config = dict(
    num_hidden_layers=13,
    hidden_size=64,
    num_attention_heads=2,
    num_key_value_heads=1,
    head_dim=32,
    intermediate_size=128,
    vocab_size=8192,
    hidden_act='swiglu',
    norm='rmsnorm',
    norm_place='pre',
    norm_eps=1e-05,
    positions='rope',
    rope_theta=10000.0,
    rope_fraction=1.0,
    qk_norm=False,
    attn_scale=0.177,
    bias='qkv',
    tie_word_embeddings=True,
    parallel_block=False,
    init='uniform',
    init_std_qkv=0.0771,
    init_std_o=0.0,
    init_std_up=0.0771,
    init_std_down=0.0,
    optimizer='adamw',
    learning_rate=0.00264,
    beta1=0.9,
    beta2=0.99,
    weight_decay=0.15,
    lr_head=0.01,
    max_grad_norm=1.0,
    warmup_steps=559,
    schedule='wsd',
    decay_fraction=0.783,
    decay_shape='linear',
    final_lr_fraction=0.0,
    batch_tokens=16384,
    max_seq_len=256,
    doc_mask=True,
    train_tokens=98710000,
    max_steps=6025,
    dataset='wikipedia_en',
)
Each number is 128 + 32 x the weight over its row's rms, rounded and kept within 0 to 255. Layers, rows and columns count from 0. The size above them is the row's rms in percent of the matrix's.

# layer 8 MLP up, 128x64, rms 0.104, rows 77-83, columns 0-63
size [ 87 114 110 104  92 108 104]
[[174 164 116 149  95 159 131  57 132 125 114 110 175 139 134 135 154 162  79 127 170 140 155  96 105 138 166  84 141  91  96  87  87 117 109 162 188  71 113  96 106 101 142  40 147 156 140 140 170 101 138 117 138  98 152 109 131  78 131 119 145 148 194 163]
 [141  94  57 114 169 161 134 153  96 112 145 163 182 147 152 158  94 138 134 109 113 160 119 132 140 148 115  74 129  99 118 112 166 117 180 154 110 131  96  61 211 166 161 155 105 153 140 160 153 160 114 157 105 207 170 118 165 120 113 153 104 131  91 163]
 [ 97 180 189 113 116 143 156 142  96 100 122 130 102  92 145 121 129 108 110 105  81 105 207  94 169 110 171 140 114  92 127 172  87 115 141  73 113 175 165 165 172 132 177 193  96 102 162 108  75 115 114  87 104 141 132 147 127 155  74 128 124 144 112  91]
 [ 92 155 138 145 171 148 178 110  82 152 138  88 158 146 132 170 153  88 141 161 108 144 133 138 119  88 185 123  60 162 107 122 116 127 137 174  64 179 113  88  87 113 132 114 108 160  89 126 151 151 198 160 139 177 127 103 107  80  88  95 133 144 125 188]
 [113 146 190  91 149 107 147  96  89  63 140 174 134 107 123 133 114 137 148  74  98 151 120 166  89  86 115 192 139 106 135  80  82 134 167 121 145 137  98 101 128 101 183 199 139 112 149 103 168 145 146 111  98 113 159  78  87 167 171 130 111  68 121 145]
 [202 142 136 177  71 132 145 109 128 104 153 105 179  93 127 190 184 155 160 144 118 160 137 166 141 109 156  81 123 114 155 112 135  86 105 153 166 148 147 107 157 101 125  87 139 112 132 150 132 123 121 127  72 137 177  61  86 139 190  87 139  85  96 161]
 [ 62  56 127 131  77 122 170 145  75 142 181 136 145 162 152 103  97 170 151 147 103 119 190 149 164 133 180 104 136 114 113 139 133 151 114 159 100 110 143  97 144 116 103 154 155 110 142  83 139 131 100 111 154  98  73 112  86  78 105 143  70 195 142  98]]
# layer 8 MLP down (transposed), 128x64, rms 0.0936, rows 77-83, columns 0-63
size [ 87 115 114 103  92 106 109]
[[179 123 130 178 139 105 111 180 132 160 130 192 143 106 104 160 119 169 108 168 132 186 142 134 135 133 158  99 140  83 228 122 102 150 119 120 110 108 123 104 174 160 133 122 112 110 168  96 117  93  85  87 148 184 159 158  97 130 155  74 126 171  85 144]
 [146  61 152 165 104  93 163 130 100 114 140 154 152  61 100 113 115 132 171  71 130 132 164 132 128 138 168  63 131 124  74 105 131 102 105 141 119 158 103 118 136 132 160 123 168 138 150 139 109 115 123 151 155 205 109 157 164 142 166 233 147 123 152 167]
 [139 136 216 156 117 139 160 142  89 104 140 107 146 169 168  70 130 104 144 146 134 117 127 105 136 148 157 101 132 183  63 120  74 108 102 155 123 141 134  68 117 105 112 122 138 124 126 152 143  72 172 156 112  92  99  69 100 130  54 166 145  71 158 144]
 [101  90 153 104 119  91 131 101  97 138 115 127 178 139 125 141 139 120 178  85 103 111  79 185 145 133 126 165 116 117 140 185 165 131 194 115  92  71 130  91 133 101 109 108 141  79 129  61 164  96 133 159  91 182 111 142  88 125  99 125  48 170 134 109]
 [206 131 123 108 118 135 175 131 109 125 194 120 100 154 117  86 115 110 119 145 179 136 123 104 109 143 158 124 144 141 130 129 204 184  63  84 101 131 136 156  83  96 108 136  85 108 128 111 156 209  75 117 128 150 124 149 178 126 157  82  81 144 114 141]
 [108  92  91 143 148 117 115 140  99 160 145 129 138 117 109 176  99 171  99  90  93 113 152  69 167 149 103  88 154 125  84 137 114 155 167 140  94 104 119 170 111 117 213 173  46  80 129  99 166 187 120 104 142 114 156 104 127 109 101 173 139 154 143 169]
 [152 131 128 167 189 127 160 136 112 135  57 145  53 148 120 140 143 143  64 104 114 131  79  56 147 154 148 128  74 140 144 142 143 131 142  99  82 118 128 142 100 160 118  85 115 165 131 114 103 134 137 155  68  96 101 131 138 148 108  24 104 130 128 102]]
# layer 8 MLP gate, 128x64, rms 0.114, rows 78-84, columns 0-63
size [110 102 112 108 113 109  93]
[[100 127 138 145 111 119  88 134 130 144 167  70 135  84 117  66  99 138 109  68 125 100  87  68  95 132 102  96 176 127 126 139  62 126 131 159 107  99 112  77 118  81 172 119 128 102  69  83 192 145 164  72 119 113 123 109 153 116 172 130 141  86 146 104]
 [100  90  95 164 117  69 131 151 132 144 106 128 188  24  85 155 160  70  90 112 113  98 170 150 164  98 128 147 122 153 163 131 133  80 165 134 161  96 178 155 122 109 129 195 100 104 150  99 125 119 141 109 103 167 131 140 135 118 116 165  89 135  83 139]
 [166 127 151 134  73  95 109 114 134 129 123 140 104  95 100 103  63 141 164 122 101  85 153 136 128 117  89 102 130 128 154  95 133 102 199 117  98 123 141 138 102  93  87 136  97 164 172  96  68 122  80 138 148 142 183 165 205 151 157 159 147 198 126  84]
 [131 100 150 149 163 145 151 168 156 132 149 122 157 124 196 121  92 122  80 115 174 105 105 173 209 152 151  94 126 182  83 126 100 134 107 127  80 102 144 134 121  85  92  84 116 149 117 146 103 175 133 123 171 117 105 103 222 148 173 129  99 117 138  87]
 [134 103  99 117  89  99 150 120 130 178 100 126 118 124 141 136  31 118 167  80  99 136 105  85 141 159  80  71 127 144 130 143 106 120 134 127  96 103 121 132 134 146 150 187  41  95 135  44 143 117 111  81 172 113 151 150 115 150 171 137 144 161 160 136]
 [156 108  85 114 153 108 146 101 141 162 160 143 140 124 152 199 143 125 112  68 159 168 162 160 125 103 116  89 127 111 119 103 144 148 118 128 168 151 169  55  86 150  74 192 124 112 145 126 159 128 137  64 180 157 136  84 140 178 174 171 118 178 139 149]
 [127 164 146 147 153 117 141 150 146 140 126  83  63 131 113 110  93 111 183 155 106 136 139 128 132 125 159 159 129 101 116  95 129 112 103  75 175 109 198 112 141 203  88 152 135  68 112 122 104  58 165  92 171 115 154 149 118 147  83 171  76 151 178 139]]